From a checkpoint of a small transformer trained on Wikipedia.
Training: a variant of Adam for these matrices, 152M tokens.
Each number is 128 + 32 x the weight over its row's rms, rounded and kept within 0 to 255. Layers, rows and columns count from 0. The size above them is the row's rms in percent of the matrix's.

# layer 5 MLP gate, 128x64, rms 0.171, rows 47-53, columns 0-63
size [ 90 134 100  92 102 105 117]
[[123 193 110  94  87 170 131 103 111 109 121 145 102 128  95 162 152  65 174 119 132 102 136  85 104 161 133 179 108 137 161  73 169 150 143  84 136 145 124 117 134 125 117 121 171 106 136 110 109 109 116 143  18 163 123 118 118 124 110 118 198  98  58 125]
 [162 131 106 167  66  95 111 173 138 175 126 155  96  90 153 168 110 157 125 180 145 103 109 154  97 188 147 138 133 103  82 122 161 115 158 160 149 196  81 148 134 125  97 157 109  72  95  76 110 159 152 109 111  85 134 170 138 126 102 159  79 187 127 137]
 [ 85 116 106  57 141 174 126 170 130 191 101  84 145 135 179 144 138 136 174 122 115 183 135 129  91 135 119  85 127 106  40 141 157 162 128 145 146 131 118 108  92 164 155 105 151 132 154  97 144 112 117  54  95 121 138 127  83  79 113  88 149 139 101 181]
 [126 178  96 158 170 146 107 183 147  68 157 101 121 183  87  78  99 148  83 170 130 138 144 120 127  82 108 176 133 107  97 141 145 201 143 108 141 117 139 100 136 103 123 151 130  89 115 110 112 180 149  98  91  98 166 107 109 144 152  54 156 105 140  69]
 [151 187 121  88 103 149 147 121 130  99  58 118 138 131  81  93 131 119 145 162 122 118 184 165  93 140 126 136 142 111 130 159 123  91 120 126  78 109  59 145  80  97 122 113 166 141 121 156  90 166 112  82  93 128 156 194 111  59 147 132 128  75  63 104]
 [168 144 194 117 132 159 149 208 159 143 129 106 188 158 144 135 104 116 131 141 138 110 127 119  79 177 143 101 163 189 126 161  97 100 147 134 104 154 135 117 103 119 140 193 154 116 109 137 144 133 159 116  48  65 104 148 135 143  79 109 110  74 173 102]
 [126 190 123  82 114 106 106 136 113 123 118 122 165  76 124 135 140 106 154 148 151 107 184 182 131 136  61  94 132 132  69 149 184 153 175  71 110 131 103 113 113 115  88  90 165 166 157 178 125 104 130 174 158 128 209  98 151 149 166 153 110 155 113 137]]
# layer 5 MLP up, 128x64, rms 0.153, rows 47-53, columns 0-63
size [102 108  98  95  95  99 109]
[[ 38 112 167 127 130 117 141 161  86 114  83 143 118 136 144  81 135 114  64  89 179 137  93 120 130 134 154 143 114 127 138 180 113  87 152  77 104 180  95 109 127 129  74 150 113 112  84 132 102 156 182 117  84  92 129 150 167 152  89 126  87  66 152 121]
 [168 149 172 123  86 147  82 146 106  77 138 153 111 115 119 114  67 155 187 138 163  72 152 143 113 125 145 144 147 156 112 170 134 128 100 199 115 107 145 126 158 111  86  82 171  95  91 132 166  88 106  69 114 114 123  98 100 120 193 116 164 142  90  74]
 [150 130 126 158  97 148 189 144 117 191 194 117 143 167 132 177 120 107 135 110  75 105 113 147 131 101 115 119 126 175 122 184 130  90 147 144  82  81 106 178 152 169 170 176 158 169 129 167  85 144 149  69 122 133 105 138 176 100  82  93 117 159 142 107]
 [128  51 151 161 153 156 151 157 132 127 119  98 114 150 152 122 137 142 101 111 136  98 137 148 183 140 126 173  93 114 129 121 168  95 128 135 108 179 162  71 143 135 137 123 191  83  28 122 186 146 154 105 124 118 173 108 176 177  92 119 128 118  70 141]
 [186 138 124 142 128  78 134  70 120  87 121 164 119 131  91 145 110  75 141 112 127 166 146 129 107 120 151 185 146 116 150  99  89  67  92  85  58 115  83 105 141 115  84  89 123 186  75 139 137  76 118 150 179 156 164 157 113  95 171  97 154 134 129 125]
 [141 103 114 126 111 113  37 149 145  99 126 155 147  65 140  89 123 180 100 131 134 107 145 139  72 158 125 115  72 119 108 105  84 115 119 159  90 110 174 132  78 142 140 212 169 137 165 161 158  92 137 145  99 129 157 144  69  79 104  80 138 114 131 138]
 [110  96  99 102 128  90 120 115 130  90  22 114  83 150 108 104  91 171 168 131 112 133 131 171 111 127 151  91 175 170 119 149 137 117 164 111 104 132 150  89  96 146 171 128 143 119 158 152 153 113 166  53 175 110 109 127 188  83 159 151 161 100 171 127]]
# layer 5 MLP down (transposed), 128x64, rms 0.148, rows 47-53, columns 0-63
size [102 112  97  92  96  96 110]
[[151 114 147 119 145 143 171 111 132 124 149 188 120 215 102 207 151 109 125 132 134 107 143 138 164 121 143 196 118  73 125 141 114 148 133 154  74 160  74  76 105 141 193 152 180 143 128 145 169 106 110  88 103  67 151 154 109 130 109 100 140 134 120 158]
 [121  95 143 145  89 126 115 136 133 174  50 129 120 134 139  99 133  82 105 141 149 160 116 188 110  85 169 122 156  94 185 107 151 146 159 121 168 129 105 124  79 101 154  70  40 146 130  93 176 100 180 100 105 162  89 129 148 155 166 102 143  94 108 122]
 [106 140 135 115 171 109 118 102 166 111 144 114 121 119 108  39 107 167 126 171 128 186 147 144 193 186 115 111 184 113  98 144  92 122 194 142  95 168 130 125 150 164 154 132 198  97 104 161 103 131 110 122 106 106 142 139 209 126 132 115 123  92  98  95]
 [ 99 116  80 113 101 147 176 131 131 100  87 163 109  68 127  81 170 157  83 136 137 149 104 121 190  97 121 138 183 186 109  62 167 129 136 104 127 106 127 124  99 120 109 142 123 181 185 113  87 108 173 171 157 175  78 155 128 123 150 116 133 157 164  91]
 [127  95 167 130 129 160 117 111 110 129 133 100  82  96 170 177 102 149 126 206 122 115  81 108 172 142 133 137  50  89 127 110 165 169  72 162  81 180 152 167 146 156  95 103  73  99 107  83 119  66 115 102 139 163 120 121 117 121 145 161 157 131 103 139]
 [176 121 135 112 119 132 117 151 175 139  55 164 128  87  93 147 126 149 133 179 183 159 112  96 133 126 110 163 120 162 203 109 109 152 133 158 117 167 147 140 160 116 165  92 138 106  74  94 149  76  75 111 128  73 162 127 188 110  97  77 162 130 116 160]
 [149 119  89 147  98 107 137 101  99 132 152 119 120 161  98 107 164 104 115 135 110 173  94 101 151 107 140 115 132 146 167 173  71 105 166 115  54 135 178 109 117 164 153 128 129 115 113  65 149 159 135 166 131 148  69  71 120  38 100 126 164 118 198 112]]